Each number is 200 + 20 x the weight over its row's rms, rounded and kept within 0 to 999. Layers, rows and columns count from 0. The size before them is the row's rms in percent of the matrix's.

# up: layer 3 MLP up, 640x160, rms 0.0171, rows 130-211, columns 40-79
# down: layer 3 MLP down (transposed), 640x160, rms 0.0127, rows 130-210, columns 40-79
up130,016,186,196,173,174,206,205,183,176,181,163,211,197,195,171,203,190,190,172,222,175,176,193,176,223,186,187,190,164,207,181,194,194,163,201,196,211,205,183,167,201
down130,013,173,162,190,214,158,156,199,210,186,188,202,201,206,208,214,191,195,214,184,214,221,202,233,179,221,169,193,222,184,189,211,198,221,204,176,206,201,182,203,195
up131,013,190,153,217,181,228,204,204,219,185,176,198,178,203,193,189,196,221,190,191,218,171,200,181,163,199,216,169,194,222,212,200,228,199,209,174,180,205,185,210,209
down131,011,188,217,206,177,230,184,166,229,182,209,250,246,204,205,236,225,210,200,197,218,204,191,225,217,180,195,199,218,193,210,208,198,218,204,200,263,199,181,233,215
up132,016,219,212,183,225,220,207,209,197,216,191,231,223,204,175,209,182,171,211,189,184,200,205,214,254,209,179,201,207,195,211,193,215,166,189,225,238,225,205,193,213
down132,014,198,187,209,230,190,158,190,192,185,202,188,196,220,212,197,215,204,185,221,208,235,190,195,169,212,186,198,217,204,209,227,182,240,232,186,183,186,201,188,221
up133,017,192,183,208,214,223,194,207,222,187,212,208,209,167,169,195,195,172,190,192,191,202,179,236,175,222,194,184,157,205,184,198,218,177,205,212,214,239,223,192,208
down133,014,211,225,195,192,191,227,215,224,186,200,202,231,222,196,207,202,222,200,204,203,191,182,139,244,181,193,198,223,208,194,175,215,194,202,185,189,165,195,225,211
up134,018,177,195,202,219,202,210,205,209,207,218,211,202,207,190,208,223,219,221,221,234,213,201,240,165,196,184,196,194,231,224,219,205,204,193,200,237,219,201,241,197
down134,013,212,239,188,193,219,194,191,228,212,190,211,244,211,212,213,193,203,164,183,176,215,185,173,235,185,198,206,181,183,168,178,196,202,198,221,215,197,184,198,236
up135,019,165,200,189,189,181,198,200,204,166,177,193,203,187,162,182,198,206,184,164,192,183,171,205,209,171,225,183,197,189,184,177,188,178,190,191,187,204,175,184,202
down135,012,174,159,197,210,176,161,166,231,223,203,194,196,220,201,215,215,191,159,213,218,194,209,195,153,214,186,180,181,211,221,164,206,236,178,189,200,191,219,204,185
up136,012,188,212,199,226,211,188,182,194,187,215,232,206,208,196,216,230,188,218,214,207,175,196,208,173,237,193,223,208,194,188,216,193,217,188,187,257,216,209,240,215
down136,012,202,195,214,209,228,240,223,181,250,215,183,209,195,225,187,204,212,182,209,186,214,197,219,231,182,214,191,196,223,172,201,210,219,179,232,207,225,219,200,195
up137,012,202,208,201,230,189,224,180,210,193,206,213,173,203,216,204,197,223,242,233,205,203,190,212,217,194,200,226,190,184,212,194,232,205,199,205,222,207,212,239,223
down137,013,199,217,214,186,236,200,195,213,205,184,200,222,231,173,197,222,166,196,180,197,207,208,181,168,186,221,200,189,213,198,215,193,152,214,197,170,168,185,208,182
up138,015,193,184,188,212,180,201,193,177,210,178,206,154,191,181,207,193,180,220,207,159,164,172,174,183,180,166,212,191,190,161,164,197,212,200,199,231,213,211,186,180
down138,012,225,218,214,201,206,208,250,155,196,186,194,195,222,203,186,218,204,204,191,195,202,177,223,180,194,196,165,217,197,194,229,192,225,170,190,171,152,198,202,203
up139,015,172,208,187,199,197,194,206,190,220,171,187,197,172,217,213,194,161,173,182,162,191,192,222,161,196,173,181,176,188,227,198,190,197,176,239,185,175,165,200,189
down139,012,169,183,180,183,175,178,217,214,181,207,218,179,215,196,210,199,187,225,175,190,229,194,202,233,187,175,235,219,185,192,167,205,193,210,215,188,247,212,219,206
up140,016,223,219,193,238,210,209,205,182,240,202,225,203,222,220,216,223,227,217,208,222,229,213,214,236,169,235,218,198,192,208,224,202,199,228,195,236,204,163,242,217
down140,013,171,178,235,209,183,202,193,214,204,215,192,198,205,217,199,203,202,189,197,180,180,187,187,170,226,188,201,217,234,209,226,175,228,185,213,197,226,228,183,180
up141,011,199,212,211,192,204,180,181,188,189,207,241,239,229,182,196,228,195,243,211,216,180,213,203,214,227,207,169,188,191,232,232,192,190,187,195,170,220,177,200,233
down141,011,210,193,193,219,183,143,146,187,214,210,203,194,178,171,187,188,221,149,209,174,221,170,210,179,176,226,181,204,194,196,217,194,205,212,194,197,203,188,190,180
up142,014,201,211,222,196,192,182,197,211,194,187,164,247,165,192,198,182,177,177,218,177,205,198,228,158,197,224,185,183,216,223,227,219,194,203,232,215,229,223,237,198
down142,012,200,220,188,209,199,260,210,227,199,225,176,201,217,177,196,194,211,195,156,221,188,205,165,245,186,225,227,220,191,186,187,250,213,210,178,172,214,216,197,166
up143,016,204,232,208,212,208,204,198,199,211,216,193,226,186,232,213,213,225,201,226,221,235,210,175,228,197,220,209,229,214,221,218,206,214,208,209,217,198,197,214,220
down143,012,194,171,177,199,216,181,207,218,209,221,220,193,256,180,190,191,206,237,193,218,213,231,222,199,201,226,237,191,186,217,207,190,137,230,203,197,213,175,210,205
up144,014,214,197,208,217,213,195,189,205,226,171,227,241,162,201,205,209,223,215,214,203,225,214,176,218,184,205,208,216,184,217,201,210,207,238,223,215,225,217,220,217
down144,012,200,171,242,206,195,184,208,210,199,228,195,189,257,183,221,211,195,230,176,196,216,200,244,208,219,196,184,193,203,226,209,191,183,200,205,212,214,148,188,210
up145,014,208,200,200,180,234,210,175,212,206,212,179,209,213,252,178,199,246,192,167,199,221,213,182,220,195,224,195,222,202,220,205,191,198,213,184,166,176,208,213,188
down145,013,219,200,205,220,214,217,195,205,223,208,219,207,226,203,214,205,201,217,231,246,192,224,224,165,217,221,228,205,214,224,222,199,178,198,189,209,206,205,222,198
up146,017,190,234,209,195,220,252,202,235,244,186,209,209,234,227,230,222,216,217,213,218,230,239,215,249,164,217,217,202,205,202,227,224,189,203,236,222,228,214,207,215
down146,014,179,193,182,181,195,146,229,209,173,190,232,217,208,216,223,228,162,202,194,213,208,181,204,174,233,191,182,184,203,239,204,186,214,198,188,170,180,183,216,212
up147,015,201,178,160,197,211,179,195,173,171,219,225,163,193,196,193,196,205,197,181,198,192,208,171,170,195,181,206,216,183,183,205,188,209,214,167,187,170,184,166,212
down147,013,197,215,217,232,214,201,145,207,222,174,211,205,208,218,204,191,230,188,202,197,219,189,230,203,198,202,188,208,176,239,177,174,192,222,204,224,217,197,200,198
up148,012,184,209,203,201,208,182,218,194,175,200,224,208,213,160,212,198,180,219,199,191,188,166,221,204,203,199,177,223,197,181,204,212,180,173,189,168,240,201,165,208
down148,012,200,191,201,199,181,168,223,176,192,174,179,203,201,181,195,208,206,181,209,211,215,185,180,168,213,200,172,176,205,193,174,206,238,197,222,200,179,192,167,227
up149,013,218,196,223,194,199,171,214,207,229,201,232,264,214,178,231,207,179,228,222,195,156,191,196,223,201,215,193,199,203,220,218,209,181,212,227,176,207,202,214,227
down149,013,199,190,236,196,191,216,242,204,210,202,184,200,158,220,214,211,222,208,223,199,233,191,193,219,227,206,189,198,222,185,213,207,231,183,200,217,201,234,181,186
up150,020,240,197,174,222,197,221,185,188,197,215,212,203,208,209,229,239,210,200,208,195,211,225,127,188,170,207,216,203,191,203,229,187,203,208,193,203,189,176,208,240
down150,014,184,206,210,201,197,191,218,206,193,187,218,163,230,207,187,166,188,218,191,220,212,174,291,206,234,191,175,220,187,211,208,177,209,236,180,217,203,193,175,192
up151,023,206,206,215,201,180,217,207,169,202,202,197,138,192,143,229,187,154,170,224,185,214,200,174,187,179,213,201,149,206,184,214,182,198,206,209,217,220,201,201,205
down151,015,194,226,200,217,214,219,211,217,197,189,195,212,189,228,172,221,190,229,169,184,175,179,200,205,169,193,204,195,174,197,214,216,215,172,188,189,226,204,182,174
up152,015,176,193,180,165,176,215,214,199,165,194,231,176,201,197,206,208,191,213,206,218,216,166,186,183,210,202,150,175,205,192,195,209,169,193,177,182,227,184,176,214
down152,013,185,210,202,178,224,165,161,231,201,191,221,240,208,216,208,240,222,209,235,200,203,206,203,218,205,207,193,215,197,221,216,158,214,192,188,209,198,225,200,225
up153,013,196,217,210,256,203,217,207,185,219,200,199,205,203,227,185,211,198,193,179,199,243,208,206,220,191,231,211,232,196,206,193,220,202,208,206,205,178,202,208,187
down153,014,192,167,203,192,174,178,221,200,191,211,204,188,214,171,190,200,167,219,205,193,173,226,175,197,210,179,201,203,207,209,186,199,183,195,192,198,198,194,199,199
up154,014,223,216,178,233,178,201,222,203,186,230,244,164,246,176,194,223,192,232,202,220,195,192,227,186,196,200,201,201,208,179,221,220,209,204,165,199,206,189,189,208
down154,014,197,219,225,189,234,222,192,199,219,195,184,228,165,232,162,211,239,147,242,216,221,194,188,205,209,214,170,194,216,187,202,186,222,173,214,206,187,227,183,216
up155,265,207,203,186,211,213,187,198,208,227,214,182,211,185,183,232,163,230,203,198,247,203,206,215,162,203,211,211,189,202,203,188,184,194,210,189,185,210,166,203,199
down155,254,186,194,214,213,173,214,181,215,184,177,208,167,197,206,168,231,160,204,208,160,210,185,213,239,208,196,201,207,205,200,212,222,226,182,215,209,204,225,189,212
up156,011,211,176,213,164,194,151,208,214,206,211,167,220,173,228,155,199,211,208,215,182,177,191,186,185,215,200,168,234,196,199,187,202,223,199,207,231,212,177,208,200
down156,012,223,210,206,223,215,251,201,135,194,226,178,202,206,192,177,179,223,194,221,207,193,206,180,249,190,219,222,199,200,178,217,220,182,211,202,177,218,210,224,205
up157,012,191,178,161,218,227,180,193,151,226,178,216,244,195,226,207,172,212,192,185,189,196,196,193,227,192,177,193,200,190,208,197,226,196,207,190,216,188,157,219,192
down157,011,199,180,207,183,169,204,224,200,178,210,164,188,221,199,230,209,225,224,191,171,173,216,189,190,218,184,209,217,176,198,229,190,196,220,208,192,185,178,242,212
up158,103,190,200,199,151,223,201,208,219,194,190,193,231,209,216,209,193,215,207,227,203,158,180,207,227,210,245,208,205,206,173,166,191,187,210,219,194,213,224,213,196
down158,085,188,194,182,237,181,176,204,179,194,215,193,176,195,193,185,191,199,203,168,188,229,211,198,193,186,173,175,201,189,229,218,206,213,189,194,211,186,182,186,185
up159,216,185,184,238,212,205,209,216,194,181,202,199,205,202,204,204,208,183,242,192,204,187,181,210,221,230,192,179,214,208,191,187,159,223,257,241,217,209,197,223,215
down159,195,205,209,155,208,190,173,194,196,218,192,208,187,163,212,196,199,232,166,225,189,199,215,194,181,183,198,237,196,194,217,231,223,178,161,175,188,187,203,178,184
up160,013,192,219,233,163,224,233,199,200,237,195,172,179,228,246,231,209,245,179,187,216,202,250,185,204,182,211,202,212,225,213,213,221,197,211,216,205,186,185,241,223
down160,014,173,212,183,192,179,146,206,202,156,159,220,215,194,216,211,187,167,195,201,184,208,191,219,166,204,165,197,211,190,215,195,171,188,169,186,212,178,185,192,185
up161,015,202,190,194,205,195,199,207,194,253,168,213,246,210,231,221,218,231,179,210,196,212,219,198,246,195,223,250,212,191,233,182,203,206,241,222,185,181,179,240,203
down161,014,188,164,227,185,188,194,224,195,205,236,185,172,212,218,220,224,190,263,211,196,207,219,195,177,207,174,196,185,226,208,228,195,171,186,186,211,215,204,216,183
up162,014,217,184,184,180,157,220,172,202,186,211,203,227,238,223,221,198,205,196,214,200,202,202,177,238,197,191,177,204,197,178,221,200,179,190,203,193,227,202,163,209
down162,012,179,189,158,182,176,183,203,186,176,180,200,184,184,197,192,178,209,216,218,185,176,207,214,174,234,198,173,190,186,189,200,184,163,241,184,183,130,161,190,225
up163,014,203,244,200,192,192,189,200,201,261,201,191,184,200,220,192,210,192,169,196,184,250,232,166,208,191,170,214,194,205,254,199,196,190,200,207,194,168,195,204,204
down163,012,176,178,184,204,216,180,200,227,182,218,212,215,189,213,205,190,201,219,212,217,190,190,206,184,185,182,235,228,179,190,214,180,195,200,189,182,236,176,220,190
up164,015,199,222,193,156,233,189,213,217,232,174,203,181,182,236,218,197,195,224,213,209,201,211,179,219,189,180,214,165,207,233,181,199,188,195,209,227,185,188,243,191
down164,015,188,170,210,180,194,179,178,189,189,176,202,213,225,200,231,202,174,203,183,192,207,182,182,188,180,176,226,217,178,174,225,194,176,190,191,171,194,168,190,202
up165,013,208,186,179,170,220,200,210,210,188,194,216,175,187,161,193,196,185,218,203,191,192,223,161,155,195,179,226,182,202,200,186,172,184,225,203,236,225,234,208,200
down165,012,218,229,201,247,210,214,178,180,190,193,190,233,187,231,223,181,212,183,189,207,210,166,216,217,190,178,185,200,162,180,222,195,230,186,181,190,185,187,188,198
up166,016,178,193,199,195,209,172,214,193,206,208,203,207,183,181,185,175,176,191,188,199,177,150,268,181,219,188,179,168,219,189,175,216,192,172,187,237,195,188,207,181
down166,015,212,212,207,207,211,236,184,205,205,213,183,226,173,210,186,199,230,195,201,192,191,226,134,238,185,208,215,217,195,184,192,214,209,181,221,198,186,242,199,181
up167,150,218,188,165,191,200,203,235,210,188,196,184,204,207,208,234,191,216,176,232,179,202,193,188,205,222,244,186,178,189,192,172,193,218,187,235,194,231,185,189,230
down167,122,190,210,222,225,210,198,163,203,196,205,208,178,179,194,175,204,196,225,166,210,211,208,204,196,176,165,210,212,205,206,219,211,191,229,159,212,164,199,207,179
up168,017,208,161,183,243,195,193,182,226,188,211,236,258,222,208,205,213,205,226,196,220,173,196,220,215,239,195,194,203,167,231,218,198,188,190,218,181,236,201,188,222
down168,013,207,208,191,198,200,230,187,189,219,201,212,191,175,193,175,200,221,179,209,191,246,188,195,231,205,207,145,207,241,182,185,199,205,256,187,233,201,198,204,214
up169,393,208,184,231,148,187,211,223,225,201,195,216,211,221,203,201,196,209,172,187,208,215,197,217,197,222,189,196,187,214,212,222,207,190,189,195,191,243,222,209,230
down169,429,208,191,199,173,208,192,202,205,203,175,194,203,194,219,207,192,190,175,231,196,219,198,233,212,204,191,210,240,249,218,244,175,241,199,178,202,208,222,207,215
up170,013,177,183,203,212,176,188,203,193,146,211,199,213,220,150,176,213,163,204,205,207,174,167,214,187,200,201,165,174,217,163,201,219,174,174,184,203,215,182,166,216
down170,011,163,185,197,171,173,197,168,217,197,167,195,193,163,209,197,181,229,152,217,217,186,188,167,212,202,209,144,203,192,173,163,213,237,196,200,198,177,215,169,171
up171,025,179,190,228,184,189,192,203,187,221,175,196,159,170,145,197,170,199,167,198,175,188,173,182,202,172,219,201,171,208,157,178,213,193,203,204,191,214,221,205,190
down171,016,215,194,226,230,208,213,224,235,188,226,204,225,249,220,230,225,231,224,196,217,191,206,196,192,218,171,236,190,190,254,228,227,236,175,206,198,199,210,192,188
up172,014,215,215,204,230,218,215,225,233,235,187,208,177,185,181,205,180,203,186,193,221,218,218,218,181,198,192,196,213,209,240,182,223,201,191,206,237,187,220,220,208
down172,014,182,204,221,161,222,194,214,225,168,198,215,242,190,238,200,243,184,174,171,207,175,200,195,216,201,184,206,178,194,196,207,201,240,189,197,209,180,185,185,193
up173,014,218,197,182,182,219,187,190,190,205,185,192,211,178,192,167,189,187,204,217,173,140,201,185,213,202,195,190,234,158,190,195,163,191,171,213,220,181,184,207,210
down173,013,200,172,202,225,194,168,191,174,160,203,190,189,177,195,203,171,183,170,166,182,225,192,223,197,193,199,223,229,208,180,190,198,179,265,196,207,185,175,173,200
up174,015,169,198,210,167,194,175,223,174,192,187,201,117,191,204,185,205,172,238,212,187,173,184,204,215,177,157,206,186,200,190,172,191,194,201,177,221,171,171,203,172
down174,014,209,187,215,207,214,219,170,196,216,186,199,240,205,201,211,207,215,171,216,207,227,220,189,212,189,210,202,214,185,178,220,212,195,178,221,164,204,213,201,194
up175,012,171,227,197,220,190,194,217,185,218,175,178,202,174,179,187,207,187,177,199,213,229,183,219,227,187,200,205,191,210,193,184,202,171,200,200,216,203,144,179,198
down175,013,190,156,197,169,174,166,190,214,189,233,203,204,184,206,203,241,180,195,202,183,171,204,155,207,179,189,203,192,175,208,208,172,185,195,210,159,213,209,213,183
up176,013,197,209,239,179,236,191,191,205,193,238,226,201,198,170,206,192,223,219,209,242,182,218,210,215,227,225,192,207,210,210,218,201,193,207,181,219,230,194,225,199
down176,013,229,212,209,212,220,223,197,207,218,211,187,241,217,218,209,220,233,162,199,172,198,197,210,222,194,204,242,215,193,233,223,238,226,190,203,215,190,209,218,212
up177,012,198,217,218,166,227,232,238,201,209,203,215,229,227,232,231,183,222,192,214,185,178,212,195,202,204,225,155,211,240,234,198,211,218,215,227,187,210,216,244,231
down177,012,190,193,187,184,194,174,185,220,188,171,225,192,219,200,218,198,191,221,199,221,205,194,234,172,190,192,214,225,189,177,183,195,207,179,188,230,187,207,204,186
up178,060,214,200,164,187,185,191,196,223,188,205,194,245,215,246,185,219,219,235,211,217,199,206,238,223,195,164,188,229,186,214,213,169,184,191,187,203,165,180,179,203
down178,032,189,184,231,190,177,191,182,178,204,209,195,197,180,166,172,173,186,148,205,191,234,198,184,151,216,247,174,193,239,162,204,217,206,229,231,171,218,200,200,203
up179,011,192,203,193,175,211,206,226,211,225,211,189,185,230,226,222,203,208,207,183,182,198,231,172,209,203,191,180,230,209,243,182,199,179,165,223,179,209,161,190,218
down179,011,190,200,208,177,201,195,217,171,186,197,241,201,173,218,205,217,182,206,227,200,207,208,183,201,173,187,200,205,191,202,204,191,208,215,198,182,222,210,206,201
up180,014,224,211,196,175,184,223,175,184,228,181,184,200,213,246,194,206,197,189,199,205,198,207,152,187,187,174,171,196,202,224,198,165,198,179,186,184,149,176,216,212
down180,014,178,190,190,167,195,173,214,201,167,168,188,195,214,184,206,199,185,210,192,214,194,188,244,168,207,207,218,201,198,180,216,199,179,199,212,202,195,191,190,199
up181,015,208,227,200,248,245,196,201,215,189,215,193,184,175,226,206,197,195,216,162,217,220,204,218,160,198,200,205,195,199,233,201,208,224,176,202,212,151,219,222,205
down181,013,209,229,242,196,233,228,203,259,223,172,210,221,227,198,217,194,180,187,182,208,219,207,189,216,195,216,246,207,211,197,187,210,205,198,228,212,193,227,222,207
up182,012,218,186,203,202,215,190,167,189,210,178,208,198,185,209,186,211,225,189,188,206,213,248,160,182,199,181,202,194,182,256,219,202,210,254,198,153,179,198,226,208
down182,012,193,205,222,232,185,226,186,187,198,235,197,204,208,201,205,192,205,208,192,200,193,200,238,219,194,197,231,223,203,247,216,189,198,232,192,222,235,197,232,178
up183,015,222,233,218,229,182,208,204,187,202,210,203,173,220,208,212,210,189,209,217,217,210,233,228,215,196,206,240,219,217,206,226,193,215,231,210,187,174,221,217,184
down183,012,189,199,207,209,212,209,199,201,209,212,182,201,166,213,212,221,200,205,200,223,170,194,210,156,207,228,188,198,209,213,194,216,218,186,191,228,213,223,186,183
up184,013,222,182,190,160,196,192,189,191,206,204,204,210,210,246,205,198,237,184,197,197,210,201,155,191,209,212,186,234,228,187,214,201,223,219,199,155,184,201,184,218
down184,012,187,223,204,205,197,191,203,191,182,192,209,173,228,195,196,165,220,226,176,227,201,232,243,164,204,181,173,187,201,201,223,173,188,175,208,219,169,187,195,183
up185,015,239,221,201,217,205,194,211,213,210,252,237,201,186,204,182,193,224,218,211,218,204,198,212,209,217,213,227,194,196,207,207,216,211,237,181,223,191,228,216,211
down185,015,223,226,221,194,255,246,159,241,218,211,181,228,216,193,188,226,221,207,212,211,187,200,195,187,212,230,221,208,215,213,221,200,214,200,202,213,219,231,219,188
up186,015,219,208,212,207,246,212,185,179,228,200,201,260,213,249,220,193,215,181,205,210,221,227,214,218,226,236,230,236,198,230,214,213,222,231,219,184,177,203,243,190
down186,013,177,194,214,193,156,211,248,205,188,243,169,151,180,200,184,200,200,235,182,178,160,207,203,200,215,175,244,200,229,228,201,234,175,205,190,221,223,189,212,198
up187,014,202,207,182,222,220,206,208,194,183,221,231,208,222,210,224,224,215,229,202,225,191,218,193,189,211,232,204,201,191,201,224,213,210,221,177,254,242,192,228,225
down187,013,187,198,213,198,213,225,185,200,213,180,174,218,224,218,185,196,205,153,195,198,198,196,193,201,193,174,216,211,232,192,201,167,229,167,199,210,170,232,225,181
up188,016,186,191,190,212,177,179,180,176,192,194,177,185,171,166,199,206,169,180,185,171,230,186,142,191,169,174,203,169,185,199,204,180,171,193,201,180,208,172,169,226
down188,013,144,190,192,221,163,182,244,202,178,231,209,193,210,193,169,199,161,240,204,186,228,194,216,190,208,189,183,212,200,218,192,189,213,223,182,171,231,185,194,200
up189,013,212,224,202,190,238,177,187,179,205,199,176,161,179,238,183,161,179,219,205,207,178,195,201,183,202,183,194,223,206,190,173,193,214,177,202,228,177,214,221,166
down189,013,197,183,217,188,200,218,203,169,170,181,195,211,211,182,188,186,185,174,179,200,205,217,189,187,182,214,228,226,183,173,245,226,200,174,222,188,170,218,182,183
up190,017,227,213,176,218,185,228,205,207,205,206,202,207,220,223,202,233,206,206,207,226,203,220,170,197,193,199,225,230,174,180,233,183,223,210,187,237,185,189,238,213
down190,014,190,186,190,180,219,199,213,166,227,187,213,170,209,216,191,171,187,199,198,203,201,197,232,206,207,198,176,205,222,213,184,180,161,181,208,209,221,198,168,197
up191,013,203,210,223,204,206,231,195,194,200,214,199,208,217,184,209,187,239,173,182,223,211,216,225,179,192,218,161,243,216,231,230,220,178,219,201,209,219,184,184,224
down191,011,213,233,193,213,164,149,202,202,181,198,205,219,187,185,210,207,198,196,191,192,214,202,225,171,194,192,204,191,204,206,191,191,235,195,200,197,189,153,191,215
up192,014,165,203,174,201,193,179,223,207,204,204,168,192,178,195,178,181,212,180,182,193,209,189,207,186,179,183,185,205,177,179,197,207,221,177,187,198,184,161,197,182
down192,012,203,198,197,190,196,174,202,183,239,209,211,190,240,206,203,206,219,214,222,212,225,226,197,200,193,208,206,208,200,232,198,207,181,208,224,150,195,200,213,233
up193,019,193,191,211,189,169,200,215,168,203,191,211,165,206,134,220,177,163,189,205,183,191,184,177,203,189,202,176,153,207,198,201,180,166,211,200,199,225,177,167,219
down193,017,185,192,185,197,187,162,177,198,180,176,178,206,168,210,162,213,206,180,184,181,184,163,196,169,165,158,170,194,186,191,198,181,243,155,160,182,187,203,184,188
up194,021,208,219,215,210,229,167,231,204,222,215,221,226,179,180,209,192,206,206,206,182,198,194,211,259,196,207,227,195,224,215,172,215,191,208,221,196,226,212,214,218
down194,013,180,147,193,219,178,198,205,207,204,219,171,190,227,192,194,218,207,195,224,218,214,192,181,150,210,195,194,199,183,198,213,208,233,178,188,184,177,233,215,148
up195,013,192,204,205,154,240,168,221,212,193,206,217,222,177,202,216,173,211,187,203,178,185,172,211,195,225,204,177,185,238,232,162,203,168,186,216,197,230,192,226,223
down195,017,177,179,185,189,186,190,161,200,173,168,180,193,195,188,201,195,176,202,196,191,212,201,176,188,172,182,201,207,167,168,195,183,189,182,211,201,174,204,199,163
up196,013,214,225,217,216,224,234,194,208,188,194,198,215,223,184,215,228,220,212,219,212,197,229,183,245,172,226,187,231,201,197,230,216,207,206,208,192,207,221,196,256
down196,014,153,162,206,183,153,171,181,219,175,161,210,174,204,181,197,189,170,194,169,202,211,208,227,166,227,198,197,190,207,206,175,192,219,219,181,214,194,190,170,175
up197,012,193,179,196,184,224,201,217,198,191,183,173,223,181,205,165,191,202,198,192,185,167,187,203,216,208,212,208,211,172,185,177,202,229,200,201,203,187,205,193,176
down197,013,237,208,207,212,217,228,214,175,208,200,197,208,233,218,213,206,254,201,199,214,222,227,193,216,194,178,206,213,232,223,183,217,183,201,214,213,199,202,225,235
up198,236,203,219,218,181,178,182,193,215,197,185,207,219,175,192,198,224,198,217,202,225,257,196,162,195,215,180,201,202,207,218,204,229,190,154,223,205,196,188,173,204
down198,201,166,210,231,224,198,186,215,207,219,202,206,203,192,213,201,177,197,210,191,208,175,229,177,190,230,201,217,186,198,212,195,176,231,234,147,184,165,196,212,190
up199,200,216,173,207,208,180,207,202,211,181,206,215,208,207,185,185,227,169,259,193,223,207,193,205,211,201,164,188,216,182,192,240,156,195,253,200,202,217,184,226,196
down199,193,177,210,182,194,210,207,218,167,212,222,205,211,178,195,214,183,254,126,219,187,175,214,208,185,209,222,236,185,209,213,183,237,203,150,210,210,189,201,186,183
up200,013,219,224,236,187,200,231,204,203,204,238,196,215,235,180,194,210,225,214,245,226,176,220,203,219,219,239,189,249,185,198,227,189,227,226,196,165,224,218,208,226
down200,014,206,206,188,206,199,197,199,193,215,196,217,188,171,189,218,208,209,202,189,212,219,199,253,199,198,220,211,188,219,228,182,221,205,202,220,218,211,190,172,200
up201,015,212,224,185,230,245,209,211,230,196,217,213,189,214,205,198,199,207,232,214,222,214,218,200,221,199,179,234,231,199,199,212,204,216,216,216,265,235,258,187,201
down201,013,210,236,209,239,230,201,221,172,216,178,209,221,218,206,190,197,210,164,209,232,220,204,229,227,255,220,164,202,196,217,194,212,212,216,183,181,173,172,178,237
up202,030,186,185,197,171,188,200,202,233,212,179,195,266,210,225,205,181,199,203,201,198,180,181,232,247,223,189,176,224,179,228,177,216,187,173,231,186,214,209,183,191
down202,017,197,172,156,191,181,163,183,181,200,194,213,185,177,191,207,216,213,184,205,214,215,202,183,172,169,215,193,183,216,194,195,205,153,224,207,179,178,154,210,232
up203,012,210,217,206,172,183,163,216,240,170,203,205,210,192,190,193,198,199,207,222,194,167,218,229,218,223,190,225,213,200,220,187,237,193,202,184,199,220,203,201,226
down203,014,215,189,207,217,224,237,165,221,237,214,194,219,222,206,215,210,199,183,191,227,238,207,215,200,210,221,213,215,198,198,206,229,214,224,215,199,199,203,201,191
up204,017,186,194,168,185,177,148,192,190,183,179,198,178,150,168,186,177,186,224,200,185,185,184,178,185,201,164,226,165,167,179,172,183,178,212,177,211,223,199,199,174
down204,015,217,209,207,204,246,232,188,200,226,235,162,222,214,224,196,223,215,167,210,189,211,189,183,213,180,196,193,200,194,228,223,214,218,170,172,158,191,202,223,201
up205,013,214,178,182,238,165,202,192,186,231,191,253,209,188,190,213,192,200,181,183,166,190,186,203,246,195,180,213,199,201,188,192,231,204,203,208,193,205,185,163,209
down205,013,184,178,194,216,173,158,210,164,198,196,201,175,223,216,168,188,207,210,216,196,202,198,232,174,199,178,162,181,200,203,215,141,194,204,216,198,172,206,194,184
up206,013,182,190,195,198,155,193,198,190,179,195,236,160,215,142,197,232,180,214,204,195,200,176,205,198,211,192,177,187,186,177,211,206,202,212,194,219,221,221,165,188
down206,014,231,213,224,247,227,205,159,228,217,202,193,251,228,208,201,189,251,169,208,223,215,193,195,217,231,193,198,207,204,182,195,180,238,199,195,220,211,223,196,208
up207,012,202,175,209,201,193,206,188,182,209,211,184,218,191,189,218,207,223,184,192,198,206,190,174,260,215,228,219,179,181,193,194,168,209,193,196,173,203,175,139,210
down207,013,219,199,182,228,192,189,218,188,207,209,206,191,218,186,194,210,226,214,217,200,208,205,224,191,208,193,181,180,221,246,215,212,185,218,199,188,225,174,217,211
up208,015,217,195,180,221,181,206,186,176,219,178,196,185,192,207,196,196,157,183,188,162,218,199,147,234,190,195,204,189,176,190,210,185,182,195,192,193,207,167,188,199
down208,012,163,169,211,180,186,207,224,185,183,216,183,178,208,207,156,215,189,221,214,197,192,188,198,187,187,165,213,207,206,231,205,188,189,204,161,168,184,205,202,191
up209,118,184,229,194,208,215,200,182,196,177,217,197,194,186,167,167,228,170,229,178,216,226,205,239,237,200,194,185,215,198,188,180,170,210,221,230,226,193,170,201,222
down209,082,193,177,209,168,195,189,212,210,230,198,214,191,209,215,224,169,232,147,230,191,180,213,180,161,209,206,235,184,206,220,223,218,193,173,170,195,180,209,213,180
up210,258,227,189,183,185,183,190,208,226,203,219,179,219,178,198,210,161,197,179,207,212,225,201,199,211,191,222,182,231,151,230,197,193,189,202,202,208,233,199,204,231
down210,479,212,196,190,182,201,199,202,213,192,217,190,217,171,190,213,162,202,174,216,214,222,195,201,203,184,227,168,224,149,211,195,183,185,198,198,213,227,198,206,230
up211,017,197,216,209,205,167,203,191,185,210,204,208,198,225,166,241,198,157,197,209,206,229,186,206,240,207,192,195,171,227,220,210,185,142,199,227,199,209,181,178,222